From a checkpoint of a small transformer trained on Wikipedia: shifted keys.
Each number is 128 + 32 x the weight over its row's rms, rounded and kept within 0 to 255. Layers, rows and columns count from 0. Numbers have three digits each. The size before them is the row's rms in percent of the matrix's.

# layer 9 MLP up, 1536x384, rms 0.0663, rows 991-1272, columns 0-47
096:133109146139182106055121110152162136102108113087115123150132164128126118097096185150154178151125137182150179131166104077104155104087156113107115
108:113141122083104094137093131082187136144127120080103119127115085139189107113141052147113114112169132127098133113180156149104099115145150161117123
103:124165086130097120135072162166142129106115157117146194131170189177089113174145146103157148104087116144127066094132103115118140144143112141186130
108:116112131145117141100107146129126142105135144054129169184100103181162136078146118153124176109078073123091156156135147151168100128094184107104089
100:151105131142107114154088121193040125166088102121137073159147143132112111156095143134116149079187085169127090137093159107135159172094170153173098
091:153077125103126160065110070149120108134167132106102204161139140123104156098103158121146079107143135113093060141121165088110132126139170149177140
101:149214146095066070109131127077144102089123147098128076129072083111098169089092083160160143106096069166147159094098131183182150135130125113153190
103:150122151078147076175136137121144167107162097169119105112168158061108125125105127151104122087102104146205112070114134148140108113124178133089143
096:130120105113145121138158077107151169117144123085098154176143141160120170167097167136098160109166117122067116144159095169093151110094158117135135
110:100106173125132130181160152170172128164144071132117181119118127153165181124057111164228108071122145152109154082164130116130164116177095068068143
098:150122084125163123096141132148139098124136128124131161165147125161109109167206126150152119045116124121109113089135152182113128096129110110105145
091:086154164180108168117112141110121156197139148096154140150076199161121148159156153084090126094110152144186150120157152134175084141147137153131179
097:126117164153098116134142109193163146210129058152108146167128154130206099128083149104108129113115214136179217188171081142167117134152138188126180
097:137138146135114134064130118064092161099089111151067161114121133081130131107103179158078111132141045173129169099182164084135120117163164191149124
099:132098066174045177149114137180120087131145138164176091131116084132104127092159112128081100127111120171149127114136166102167118076164132116125109
104:135089114093137146126101060128140129147109118089069074110104161097109118117137140124113091118112121054149107135185114118081148165144101117109139
092:061077069167115134103148131151138154123095154132095172138166101097134123125108076120111171173102142101127135065175110167100090118131125157099096
113:085068111054084129140096135089112142167063080115177087140141093142091152138129130113134124154068116119145156147138122117159171098093176169137103
097:120152118108175137106137143092148119122113147124175111134152093106037167122165121166098123171098131122127132103113100168076136116113221107124152
091:091125134130153142133110159111089141144153083056127161126153059121115191131131160139192170104141125132158127188174125173188113098104166162116198
106:135080151148152104170125114101070104113141074135149182130109081137119114151108131100132146133103142161119124139077142111135093176058133079132170
101:123136110110104128210101133114104134153161059112119118073086160135119118125174123121149155119178161124177156090134114074138169138160227118134185
099:176075056154135121129115098162135134146093165211122140105126100087158090114080125125152104168055123145147132089104189081108149118061112155148145
101:123107085119169120132152130173114167154132123068090169185171135128153153167134132168162081161151115126161124191150123083145178171115108165146122
105:171126122108118171118087106212093183179122155117164146091117088125094059137179137132112166094091141128105132197075123175064131192075121159150129
110:116110065174143137125122183076088122137107086107119157198155130132095122102157135119138136101118111192145157152101104154092106121169162147106165
096:106120118163115109075116118039149161066110141173127058105121161152108151129203132146139106113169119164076134079143171169142192147104092166105139
093:155153103098183095183064130155096179113178144099110091121111082145149181142116173153124072141119073155122156156125067111187182150149130158113119
106:114101132168119089106124158151150130118166184120076102092159133115163140115114099117086193114147151149146139121136090114093160063133130139159080
098:169112149130163177104188134125109135126196089100117121157109141140129088088101073137138049082101134109157124124087141136210135060167094143096133
101:141127120157154035091184122149148052125125108133129134078099102167146137128119158189136137135078119093156125155093084115113095089133119131114093
091:138144102098080176100174117190138083134062149178073138156136102124124147096084158115113168116107131140171059172147115111122144155121114133114087
095:165105147137116131130181135132070063092058165153136128124066151205125131115106090088159095131117135143097147159205123134094157091182078075181138
112:118165145113153112141116135190117136130107084122154165053154147110124082140132122141157210035163142153135125148106085113152118122145145188113138
098:142124144105106080075179119132119116162169138082138153125116170108094138084146128139151188118120068081096091118103191090185128123132159193163118
102:143143180110149080105122124118176148069090163103133112143177150148085140144108142121080072136091133129152149108164124148106152153163168025165050
105:131109109087168166105134116168150141090182161120130161116125122139129170132141164115089161131135094121112125097175124164109130070137125106135114
093:178114119110178122132147179154151146145116113127144119141137132121203069134120152153164137119099120144112124088100142154136139105129147105147094
093:148169074166179124124133185148143088120144161126171127096108128119184162187138176145122094075076075099185112129141175115157123118173124066084148
088:115129073133122163149145144118124134070109139151136156151154173168134117152146180164154111098073054140101158150091149126103094142140097171168143
101:104122084154157149119133096146156156068075103143168135158132143191108110122078126138184125110145125152152159158152138145129151136146146182098074
112:181125145131112170139169152149175089093134094182163061143109129172086093088175194108139176144075131093060146141169123109129115120122148119143087
099:117114142182103160124131170145074143117155107157129157150157163129148155098111105161151089085081114114081158124131180099174157092140115090122104
088:154083167137138138065135065106150092135091170075061179070156134122155152151096112214137127110094142054153124146187100143136140142136111153098133
088:187086135188132131141123127119148157179212151120117102110101125113142070124137154086147100127100165150147097079100129164056137165125106174110126
101:129080135119144105126107116107164122170110094109124085147118178157168105109171113110164111103124125125074136146135061164106157141066152124113114
109:123067127092173099157135115133097195143132171179201155127106133086149181162181131155127097081133092125100125074152122142086143138087109124121141
101:173099140118144140128165136106102159125070170100138168141159105095085081148149121141132126108138093127100089135148116168075160088130152124129077
094:152170103124136112150128109148106129126124130120155122120143157127122088112115140100189163107154134149144161176122099147121100167143115126127176
110:099105170164146149128152151144111100147121117108160118088106093131106147098112151090152099118154190111149138058137106128140126190110076146152097
098:121125083156152164098138152135169138124122194090182130092152079135096112106104121150133139119115173075135132142084100087156142112105099137129112
106:113084152063167112115193105151116078092085118142088118140154072107111128163155131141121148137099159137130081136189153094128164208105090146106078
103:105084189094128100081111134126065116191095160168136088148128162136156152031096154170139186145161160141107095103106104112171156128126111123244096
105:060172154124164086099121085111102166156114096153169120157095100167178179145149141132140121167070145138157127108176123191106087132107115142157104
102:125135107170137161189051132108140102115127175131112132166162138154113137131106152142109089169236132129088152122096130147173160165189157136116161
103:116123176132142085120072097126123107110126157129138139140083162117057094111105164143115097144117195105145138136140167085071179114134183129128184
111:091129096140194108127150057159146082141144109133094142113149126105150172152129109199125133142205126116161146170111136154177115155131150097156119
086:120130145093144114124114134100178112142168150114160057113081113095154125161173156142115075178125156149071042136116125139077084084140153135117129
098:093098111144112085093136106129097085101118183167133116172110101130110121130126124103085123063177131120119160171125100063099149120122104113142143
088:137093153190150144082170102136165125088110126156159145103130143150102064126165150168088162136063230110135098120084168128137107166112119148064156
095:087108047109155155172162128142096198115125147120159139182147140132153120097147144096148078153108171106177066124079105120141087160099118106099164
100:077141133125104122130144131107124141177170140172102128127166127168072144189124084107164152175069147104143101165117126137139116155087134035117134
092:062088109130124130137113077110136168072071123150159064097098127152122143105135179126153098128160125097153109105148089117091140121157148113189157
092:113123159145156105198142158063088123065149159120130093156138084157141095156155100125210135135085145110099131214149151143131070115180055171109121
103:085150160110137159104118091143144140128125130101150144115093096126119146166132067185184160176115098145165099136164099162098188123131072100159188
105:101067162140088109173096113178123102088132142081148164166095097127131107154069145049125107055144061114099160146100137114127159091176062109122072
102:144111208101172067112115104102143129156121080138135093065109106175161157107152132166106157122067091163115150082115095104110135138079135111110120
094:150107113125141085098126167112110154092141155115087119118129092150163176083118113148134178162106200137149109149109153141131096142153154158118055
098:169144127195092121099086108126118145113123119139118127159116120143093169209137133147153125203151172102124129107163108125165089136135103120125158
090:145105089123180144109121122130114140175151061161183127135146126149064090133153145171133152180135111134122161118132179156173108125076110096167129
098:088153156118122106144138146125103088104125136123149192127153080133072092159133142120120188161120137155139077143174102135172119125150123109121159
087:118101131049164121163166163072123149110128087116142114075162125125118171106114067141127138182099082132090148117113200121078150088157133095136121
116:120117101080143163127138127201114204123186177125129105151058137120134055169116084145115102108074133123102081144163148181126162112146082195148120
106:143184128123155088162149093051138147113120123148095111118146078186097154135118170159155110096111149156093148121074160113128152155087137086152097
095:118140145182195124056142130121138125127132179136154155126122118091117137096142152118139123179091130151139095096086118113062140128169170150067076
105:149134207181105120097158183093086117098160124137124166161119175084137141173157111100176147172147147094178139133129108116155131179165117155025189
098:116085153159153121101111128151128169158140157120135161136096130153096121127172088099109081141091111074164151117100146056068151169161167117168135
101:118108130145094090097125158158114108101120118062121086124099128189101087103133107100157134080096130102156097124159093129124150099102123212079156
094:128096159103145127195139149130191077116120142140116152114065080147105140132115051092119189097113138155103118163127127131148144112082109099066126
089:116099132099093027163156112141104126134156113110121105166166137146151155153156139188195142093109122131115155144062125111164153090112170083116182
123:092126137159104113123123100134108190047177162140131226071105158098085098174125096148145077139133163156144129106156139059181168126121079155112089
107:087057165096088160112138113097156170135047128110155073148092094142087089100103216106124101093151111102082158158047061170117095087117133159112147
099:148097104108176169135181135133114140166143055145084150146094108099125118119159127213165194139181089144156143169157150101168152101179157104142127
105:143113151092105132111105141106096103149095134129127153160131127129060096095149088142176140177114107149150188113000145138118121124119073088104170
103:156117107147142147151094084133145150094135090155138146159092119154080127113151116176089091082122123170127149138163128038139150110120113185099110
091:091122155086142078092089089125130117121165096123148149129076117176136094160142126087130100143121099114177168152127116177119127110150169132195126
107:194079223135127120124106128125156139152173084105097106111120114138152140071097131091132148119047105189125173140142119177178191183153122104134175
106:174118164135169101094100149159113126177215127129186174126138080155160138118131128106085126137099094168089149170108172107160121065093105148105152
097:142133142158140142123202119102108108125154159131124126148145108107177117148106100177092181095192129142177130108128121139169125086137116146166069
108:109096164104114108129124122136118122157203151119154126121100134164092132074162130191210093103110094133107133159155144173122118127112118095123124
095:154078116107123084136125124099160153157122123115102088108144156130136128163138165197136162068140133080077155135157115088127103189130149137054151
101:154151160129132159179155086158107140173132099131135086116126125122151116027036128162145148098152076109140150116159171162198130101108125111065168
109:072086125109088144095064144137143152095132106146120162085105137137072159105088156091177159091154114155124187108137131109122207117129101067050129
090:129128117126126111143118139117107136137109155114181065136180097134104129037155116151132098123092149142147116154109134114133134093116141126087159
110:160106044151126153051112119120130104116127106105129095124072153120138094108126109141158124148145162157131113059184071146082126088116149146112145
106:134086155162140055092143137147143132121109176091175136106118130150168151156122139101108120180128152153032178205150159079146154127133084135099059
087:181105113021137149115127097166146121128130149145140188127184128141135127169099141138120118118166141085090216096115133086140157137161136140096100
108:141112095172114125104107112165154104079120151129143119148143070116105118131081177136150146114165139201141067183128125100109133052136151121158151
101:095138081193094116136136139156070117064163132111158172126106114139120122117081108098158108129094130140112099112175086069111120159145185106145113
100:106142160130144175123165126179152173105158122134129213122099166135166115072118170148152111137117194101061116096179103178187146110171128086132099
109:129105082114154107175133151102149129128177130095091133141096165088181098119180118166127189095082125128143159150160063114093139072098130125088171
095:097137117056188140110173138160090111185125062100098104158143185142092080183162162136122173086176155111156109112104093114146148130127115151147128
104:095099109075105100144114110127083127097105122166133148095068084138101122119144116155197143165058109096107107138107128094070166117138216125124092
101:141138175136075082143077096180133109105152095129101186095145060121155081123171138147155089114120126144122165132123107176109087126138094111150152
099:166152126135074082151123097148113051186095179158164145132077162170143109148075200153125168133117146113142126192098204129116070097102146148139144
097:123113116119110097141150118191131095109132200177162128160120101125129125137147138162088118110119117156156092144143108085116186060070135067117140
086:163133126163120131132134141188134108144103152173100109124119152147087080133141124149132097088135142123141121083135120120087109141137106174103092
104:118174110182124102069121109074076206153102143111097146086138136150119162139106116136144000158118166114123087194129088100123135075115143174114111
099:159167160046184125128125098102089127152129079107169069206111157097120082186094142094096134096140088140142179145109078105118157139134098203097096
097:104094159155173097039144118178126164105125149134194127161161124184126107135077232113171157100099159054157172150136120097127131124178111108132170
109:127084126167133106152123118078094112109111151104180094141146098113121139138131162170164083115116125138121113178156115118120139206157125156092124
102:170081138212135055115066099092091144096158087160115079125174138147139162118150104132130127124085174153103124054130103081138110138098160152128124
101:176119121123223121103086154159124160083114115146121162146085101090147107113124125178145179094031088151080143085159097080152121151085157054121118
115:151127082115149121181099142154110151130061095106137144134139103153150134081163153129150074104179122149141083126168128095126151115128156088131172
094:135127100138042181164089130109086119123088175165059215115148093152129104139112118094110093078124134118121139147086126065132178122138123112095167
105:094128098133166131160113135104149106173081063179157080100149150131138064109102146124132135110097100100142110157078073147136140137178164123108069
108:105122105121103132098143107155128121107067135109161107078086143107176131117085132144194116142125121093108169083145127171109144145136089068098183
097:117066126148119074124107102135150104126118154149152128129128068140169134135090147073182111105193141125136112135140077072097120119140190202191162
108:087134138152083151146153163136164151159171107111141176143100107145123132140124123145168178148121160125178130087136097131128068104142133122033138
094:158134164113113120156102047111182119107163125104088127114142120139198158083096141105138109163103129150128183123158115097088136184093109162127090
093:087191166137131093095120148105123121170163195137129160098154137145138115185098114115125183103139167130174090117138110100147164141113121079067175
105:152122099135139130095125164172145194076138110112101121148099141152129070163191128095089213142156122092164098113079114131113094088159112056152154
095:056103123123154169129101120128167131141183063138108130156174191156148130136108172096079104145146128115090160106153150161115123071106102137118089
085:104062140162153123093118117092179173073123104108136146135112134203135169184078167078108130173110115164129153169136068159098117092117139127102114
101:197134137161071073180123131121164134103127116080104115134053112148098179102169145144087176138128106127122094120112156140146108065113107151157100
094:064173156105134104088158160163096094140210191177131038072134142058087105176108172121111059139146174070070127144145148120109153124108116155114142
109:146151115120089103116120160155105153058116113147131141130110155162108063138119110129144171106097176081097098197174118129137110168106099169166123
095:119156143166152103153138129170110104117060067103109133119157066179176115165155168102100122086155140119130058123082123136087139087093088112068150
093:150118129151136098108134118170074124167160148171113123124159115151190110127110123161183036052120154126114096116120135091142154135074089096099154
092:091140168123195161136077124154111096046196147075101082119157130153174071132103092134091133103076119154128113062123136144088166111203165099100171
098:083112088100153108159167126104167177180116140157114053161182173141161090057224149156174110093137138166117142102148108161148128170105150131195128
112:131108177129116105063110171113113134123100131104156104122146134116142092120101160159168117140176094189103150142131060168143129120180136131064151
093:114117142139134107163146118136104124107100097130159143114138112150109115131110136139131165145124179098088121155084182163123150068161174157122149
102:123145074108153136153195145125087123171143189140153124156133140145095062175101123115130090060125130082108122106121092120103138139096184098081147
095:081114175139130107166123181132104110116130100113167137138102181172171105152130135103168158086134115079130145068208104162078098082145154160102175
114:176135132092135131131118131082140167163182092124172139088119104094122128100101077143118143150138110130152124124166106074095125119083126081127149
103:128077164153114152122150167132179159154160186188118187098146107087141136188117091094124134149127162127170116115178185178075118072137163143107119
086:125096111151140183161111142127070154144116174093175038131077118053059102124098149173155188157149140150136143142122134130097114163086071162114147
105:051195098076080097039100107156152123105137137091126126159112132140122129058096116131135152171126182101106113130127122102143083115143143172138155
109:137124148106107032074096149127140150155123157073112104064162114164127141140131114198126131161162122110138153135171117137099150091133137094126091
103:158093089158113141101103107179135123110110131131108113102117126127099107079188121145166128118135148135148173106073101188192158135097089121096118
112:160121197137036108090114110158157176159085165204101060117111111057118142128148134181048124086075107082124149153143183111106143145164140152176127
085:110067118067165147058149136101127090149170107149127091157101031105117116060144095140156114104131125078163159134108108121089101095093128122133155
100:078048134184144074171128112061135110118170100131141184135086141130104142059108081093135155083098134112131153206120152119116146124095186110095148
101:150118136123137154108151145112129069186175167103127168157116143144146136123130101123103118131080114192152152148142209107088172096132154161100177
082:068127136157127140083109154160147133087150116129172146111144117123081120179167111190126104042154154172096139130165115201164095125185143175122089
098:123070139098094160104138151109096104133052119117099123112155066105127130122101087151092137119143159156122109122186082159142169100092095144102105
092:140078106133163154031150119090176177110137172144120148117078204160143137156124127059121099117147172124118126143110122112142114080130123120139136
110:170092129199123071119080137109142096095142167058108191176068166196105138119189140117121140145100075145116062084109147114076138089084127114074121
109:142171139095153127137157150169096176118180126115093136096122088134091086076182126136126173106124116123112073111142117100168178142141088081134149
098:143167137216116053121118088183144095120155108102110094168106186179090086138167119099129140123092104159142099137114105154181149152075176103097146
117:073158118047131122149130129144128181167093124111124118163147121141070109165120108109165124148112128185100151146116172129115138100138072151159114
096:119148137136133144134149157132150103096103200140102145119109126117135119124119169176183145110115164128154169152175119071158112161109160129136162
109:096146127074128097098181145146107151130110144160053151102089137130131143133163119126129134179069153091130196124151182126177136103152041101064113
094:095091147182108061125133095142166130071152140149174133127067119105125144081127114094159113071115159105176131116150074137132129108148179138136177
098:132168140133117083042153101107137179152168163084115163132099198117111128149129175098112167180133108164075115117120182072153097158129141195086097
096:165128118107134104048078134082141139109190095116071125090107131104158149074177155137111131097103070177100150098120104140160123081109150162088127
104:127138153130101162156133114116114176155130109116144132201137079130118168197190143126110136130126119184179177129105073158125114102092112093130087
118:170153126147107143079102170187146172177137197135178126094151168125122134057130135139113108139128161060146103131086108148132146180121132110085174
093:071094167127132096156160147102096163161131110195100143157124134158120137143101166083107119145184103140127216155185174103150101118173081136128100
096:152105160150099158118122133118108092071128127107162116107081116208131092192091188125142090129164130122125140081146179140173103110144096124142084
090:141081121139161105082236146170129112107194049054161172101160130168093121075147141130118080139138159073176152163124135107099176110111139101118105
099:129092065162125082151172140147178104127133145112107204119095106147137095136087117138093085155155144159153086155141131090102031142102137157162161
097:179134138099153161125133133147153183090151101126147155127134153137150131161117160155117205120177136153078136137144148155143125147203107147133096
095:109120119128170164132156097096126113132073196138116132127138103155159066131103139115113097151050132066092124093157057114106136131123144086147199
102:154148162132149137192184132179161166112162094202149149130107115143128107134070126170108132102244165130095149111106208112079093104126141112077124
112:153145093162159099162102132138118165094100146120148187146122085145172124093142124180122113139095107113133075067163156137150110137100120154080074
091:139147159142086133060144130181163127058105137141138154138118078127125151181119135091097106090169058106173076128102109115148111183167128162162134
100:126170106125088112151149022153085110133134157081154117141101177157171174091122114121147102174120130184128180103136136125130068104123162168119079
101:066111170087110164110174110169091162073080101122127109134095112149117120067079134177133078062158142109168118092140159148119174120118134126134123
101:119094068147102127226160118184080127139114088142088161183134178154089137168156154142212161094109145137175113176119145117138076174110128121205109
088:129120112178092146147120152155103128124134095134117085162132114130091125120149126171084164205182078083077166170069149154109103120125152159119135
100:086164105099162166176167149173166151143116167125159165102125067156129120134124129120035152122102163173105120149175121187149123121162139159121114
096:117122130135144103145166138132127122145134160152152163141115137118120139160154121132093149094048121208114108154175164072161163143104106123127106
088:074089144125117116165037135149100148155112128136110100132124133082116167151075150149152096136112179052134049110158121081102068100125104195124166
099:101125076146062133183142121106112128096075109107133128130153081083105167116128162159154089165126153119145189093102063083107119175125130142141127
104:148120145116131163132107063135125108083234207088094093156109044138115125102167176176128118122098159148143141140062111120152167137087077131132131
092:098148106120205108098129056111163092134131161167146159166077137098165150162063151140120098138169150107207110090095092141063139143100109113082166
093:114142150099103162141139150151169126147111132160190162174130119106143149160112103093088124155119116132196126180108169105160136155107144148145206
108:132107131131075123109100165094116125140147132177122150163068145114085118101171157147084126093115097123128083136092142129153118033089135133143180
106:184135109162098108174092175116125107172113173129097156156094107127206150096081154136122108149120113098108121191118088142162172113123144089136092
096:073109129140114102094107116139131169126115131159171086119155115144141144111111128145147096120169121144148124143214154116140113184092058065155127
088:097099154127128123095141158109112140126097178192071110169145066119131134123096141098115150082136160138088087167133094097131134105113078106063139
090:086077083128079166167178152112137132115096100143152139128070124176213231093129158132143113143147176123055129113155163093112199146126164152137125
101:143172139128151131177179113215170138133133117153033180076147115170085172141078108179141139136136144138100087094094162105128087167166100150146114
111:213104084142147146116122136180090098127149193145134110087153128151126115145155102202131148135174186140141159156158155135153169157155204114134147
115:109111157132145135151125090165099164097126156130139183142145138110149130136121129114085104093170105137181123143146143140099106113083138112205144
091:166124174102113179117096118129186121096141100127144118058161090150112132116185190145141098073084128128134124152119135110116175155077130150184147
091:236100083097200155055153060105139144130107118129200163183119094135123089104143150130176113139167141153168078110140127168132129185131152180087180
086:130107129134166121148078175090181151154117140120107141128108126122135102074109082149120125077126216210136089118168097125127064134100110125109081
095:137072123144148132124101169097117131100052135076138168074056120089116143209104071124092110136134179210093154166103134151162085081159057114166184
097:164130101142090115111123156176103106155111087131120095091062195142089145119114108149105118140150073149097104127140120156092140112134147076154145
093:076104173154120099122106125145140139169129113134102122144121145091113092105090115125120091129191152177174093068137107126148098095129123085082180
107:160122103158161175091159122092166191108148124201193098143123131133106119157123129162069120140106050179145189205128118128137112121197124159095088
102:138093081104073110163109103118091164153152167058221189110088119167127151113109076145098098069145143124137211095110140142159128090126147124096196
096:127130132139146094172121074193099154114143127181176161140156090088164140157120136165129096123039163119035112132119157102191116109126143105107115
097:111114107114145147176152176130088081093143159127153157136073125114114164127147131151083142148110189148071129120140129137122143075162080108086091
091:143146131166137106163102132122127116091139137131102076131136116188106063110100115131129102086111166146181092070102100093181070118118130135115160
102:086143212167133128168102132149092181103134137153141190161095149145109097185090143095156185127122122121157095160162113147090157134129144138108179
093:113119074115152137115148115084104097112106156091102135081138121164193138133131089171087137129059133142150126125057179180076151110124127075116145
083:157089099111156164112104144190192140130137104126099167093103143144103150150159171166092080120169135143197143088119145140104062084133170125155114
094:121129120135168172137142208175121148081133145155166133159087162148150071184154124104158122139245164165061105060098112076072175143100146108093071
095:134094109180087107143104171139131149078104161143090144208145099110173089148089140138119154133115122152152179162133114125087107072133158090108084
095:148195150160171132147133083231156120103164093123054173113188149127159149160113138172115177154162138149166112165131162115132086190120115094115107
096:116134190141127095128087139143162157132157140124068134088129113110144090158101134135146132106123108119116133146095139113140173120111161204149150
087:114176149134202162104190169148176126168084137146131133076149166161053126166096155096105071184117155115103132108123170122112175102164111162079145
106:112121144118186132097113134119167147076139139100116144118126136116109120162093147189135106128091133106039124168133158078157100188181143128143170
089:180134056131123109081177186193163153132120139114107117146148121137148126139155145117112124103101123143109126103156117127130166124078112150090133
100:109146126101113133185180151148083139131076137151155137076147126105125160110080098138133149127131063126101120151133107150171152163116111097134154
096:154071165155125141102100108167162164113095090139119091169137144131133149099130091151063141118131141150120179118141127128144132189111126081121101
097:142133089164106174149083138103124196135158130180192141148146119150150182192179181174076132152126146129118148120078094164104121187100099140147183
116:132137124143071133148052165109073178068118082131155109167146154169125091091096077174181138147145110166152192080114217168121093136143113159189162
088:104113115180095161052152095127112153095107116079111149181096116102162076082096143051080134156165119109133157142124098104129116138116154123140113
107:156117184103116141090134152156101114148150069140138108132118101105134087136077158125196116147142098128122104079171095112154123163150098162137133
111:103123108203096179127165135101205124090132085162138135072072125129154190111155179150147104170177211137110093112106147127058095102061135157125166
091:147155133123149121109078084108115164057169114133120107067137131186098095111161092139123143072126196163176046147087133127144124048138084132204146
129:114119133188118093153158113142148167119122144112162117158151064130121120151157115159179166149105107124171127117153086141133203061119102126132155
095:093154147165099108088181148114141140078077139179121108166161142122069188104141127168135134174164122096088078150127146088112122123108118187165092
105:071067141152182105154108103125115076122122088110103137132065120137162080143118092163104078167169093137131124150118077136136095132139206149114131
093:124149169120123107122117167156093143132134091168124156081151099111138096077089130116140163171116181136183117105160137164154125162126104108110131
100:185081086108115109158097149171144132076150121134084160135088144124124127111091121063163152052145161065101173141082101154153075180112110160107125
103:099115119179108147117181116072122117168071093120131082123091088160146170140178143128128150102097038185122130186123121157103153113109075095126132
096:095077169098116085089109188144120106129141123213063117168163080149138132127146138122110118119106112145150162118164126043123164148135108130127176
091:152034116134111087017115156094136083146146102108133127099126130109083064116129107142066086190117092141145131142134192093075131103136156105128073
109:110190164107167140175185153170113168122146106099110117085106119165153087126156105145173116128115161191105095107148140146148056060196139124136096
101:166146134123120141098083087144170157124139174155122122135107078150083079098138146199133104113086087095168162112166151095129140125134092119155150
100:119106145151112123130151159076161096163133099148130114143140067128174123150129144095129096158121105095112140096148086111092093100102076157134118
090:146113154131115105099164155153170139127176095175172166140172059146098158112091117170141117168022128107079087122131129150110124115107079180164126
091:176133111079085109093144075116135116165077127094101130173133139143095138149095073139095093117139136139096138067112150105090153091138124136076141
096:155147115149166136141114122157115166129121171077070152151126071159146134096134112162077162146105111166113102172129145188120104194138161100164088
128:159105127113110139174148152133148158119130131166104127115107085117132108155168130129142120162098190144175107175125117166165089139124091104146118
084:161154108140147121113191081117145044121135142162152143112110143148156183091113093126094102109161125125126159173173134160135120192135105168089154
088:123125057089113125080165111106081196124120144114131131123124116131148153100138097154130090055108172118172112093126120143111059134141123189151180
109:104122076098106185089125139160110171158095151109116155041097134105114098114132127095139138123069155128159115139159176118116130167151076102158143
089:111089179135114098132141119074175144088150122074140086131155193073140104120122159086102122113080138074173152079142116089096107134176149161075130
105:134112177078098072094186132192168109118114088142085134171123173135094167178083123116160154161126087159077187104165140102135138132135133113172161
096:109115078113203119089116108129140174171153127127143127100099162184146132098119139137139142085143138144165097093132141164115112109118111118150083
114:095123135072081101074090191158135116142110118151113118152126130143066165119128167172146099122141119111090155121104186134128099097156100168104153
089:143110129149136137114128125115178143039165156152087172079134123166166136122103121147147070213118101110109121109064125167181093168107177110136101
111:099085174085100093111116157085147159100128153097133130143129131169163124136109124139175148087176099123164189080062192151141124129052120136121054
133:139109090181135111132136189191120191085154091187078111106047151143135136128125098081147177135138091156159139111112124113105107125102117114166161
090:093082102124113143076143119121183136133119144131149173210117058138157129047154172136148152119128058095071103074131091072090142148144119162137088
089:141159101141104132121117131118123128067200126114098179141097153183128092093148126131187125104062176188143092110152123153146111139103129100132136
092:088098124138136121073095109094110144159116138079161081149159167125097085127141141147152175095074122150108132118144109152162162180124116118105138
098:148129146128134121116180136125081137037135144138125066118169149114132108131139107136138131130163153169092191077106127083120129130107120160134085
099:079134181108158116089193149164125148167142196185145196077075127151119129202073114148143096058103129163090136121126173097150161107080157128098132
106:130166138165175097150086116125071096129147112045118137107201132120131129108075106197112112085165126173071171140144112104139114134183149112146148
096:142106105137101150115124128129099111093122167155111067110138142119188138103126141129148161161102126106178123117166154131171126133162155196173093
092:123187169099123096165161112095126138087120127118165127147132090161047147090122132153138086103103082135075089136159131146128186116124212108168111
109:111138136101154087161182153135133167034170190097133164165102115128081129119126128118100127130124132158150095092101109094136110161132160135169108
097:112094158169111168171136115146104116052122140067109098185137088119136065081089097109077141092108108150181135115120087174157129056089130068129160
093:140144134167076105150140066107133055179109082166127112113141169107098101134154078140114125100153123085111178152112134196154147164115127095130123
101:105131109141200192194144170162167110088135121162179132094065154133124121128128109104078121086118195126108139166152116084166134112124122192118175
098:161139109144153113123101103117116115110136141140169175222124110115144135121200174121155099135117126137139053081124148108154156117180132081189180
087:146087126146102136157136126131097013168094165104132092143113073105123112103112098147100197107117161166112097104148158110154122109108123142079139
105:138104153113108086097107102121163108149084062125137044157152135155112112131142127140163113141227176151089136087081115169122114079243160098093143
095:126132149191154125169136165121122111099099155116141125135077086151111113149107128106132140185092085159127065137135116098134138177134153127082122
098:118116123089109172094156133163196128089124142126190157081116131106100154105174151109119128118100121139109152113151131152112144106139158111132086
095:072130092131068084120077122123177113124165107186148129135167090168126111068164094149173162122090143164125098191120150143106130106111144134117120
090:126102097140134132142097107116146153107156113163099136146074091066112159159113047134099149116143157129082109093123126115182100148120163166076104
123:117129045151142189128129141127147154129146127106150182142122115201107126148158104146153203121137151139170125116108145132146052076097153116088113
110:155077111086117049162178085098092151083179120154154127176186115141094074128166169085140143096137178111139106100155134118133092170104113171208127
101:152093132098103100080175111138095122160115091097058118108127165138118074154133134185176095188148199173164096111139112094125120121143094070160133
090:155143078121100153139115086099087096161119074093112193127069126109122127117135188086118110122115131079110089134099098131146116104203156120151203
080:150073162177132114109136177106064113120082136141128108107135084121150117151136148133134107068142099165134123100155093115173143152081117142097163
096:093142066092148152115158129189168088088126147170080125158161190194099162130148137150148097073145161166135184127068144129087092173124189102191126
092:124123132201139166062107140135174055120189111127109157107079143079082099113226142113150183092122154097157142132131090113174172112154143180098147
103:110155099150121166156134100104125154112098086094079106124135140158145098079119129093124115104151173142096175115040096111150096117121180128085080
105:155138193147183150177077156125100149119081151139128144106148077147137031104167117134135099180159144170067139142141114121168093133166147127117092
092:117116161116085132077095090149139147144122115155157094135099128124109101066149145171060143095114114084146086148102078154116103178175024133146097
098:134158164184116108141085101176141154118132113130164115137130087118142146150121125114129121097103124096120136131146114156153149178101133143123099
099:130177045089111080127124124117121153068123087103123127125143165162134166124084131058167163192126123144074082104150086104110147163150176084132145
100:090074177132119151131174117121098155145103189132137163128071139107199116125105148127153149118176137142135169111099081126089092101104133092123165
090:179079134129130179118132139086104177158068131082129088139130170079206097131076122123128121126151169136151169100105146157155143128132146145126134
115:154146072102128088172163109098127141117140108065149166099107129108113191124146116149148136134120122123090070125118112221171104153088123129120109
094:135160124107090189081099166111095095135094118108169117116144132132112099170111106085121143094113123110117100169101165126120185152069169140102210
113:112128149053145152086124176145069177151149195106097107129076166139059167170089132189118153113119141156117205091134136136126098081110166148100162
095:119129115124131142138087111151126147144102114158109144148115071059129100101067140120107112148170193157168135086164119118196130127137153170102137
103:116088093186108127108095110153088157111098099124117096159120094105102102112167122136112108071146117099193164128089112118111083189180096126168176
111:115138192100130131153149097150130139147080094142139092095134105130148076187122080155152162108183129084125131190144130132126167174117113091076142
105:153121178180135103161183115124167137120103144127099156110122120138183107152133102137111187156138119170091102084086193143166085118168176117123100
100:133130086141128140109132140116138147116042109132114220085126149143140152127161087144084096185161082192116115115160104115134090118117046097118213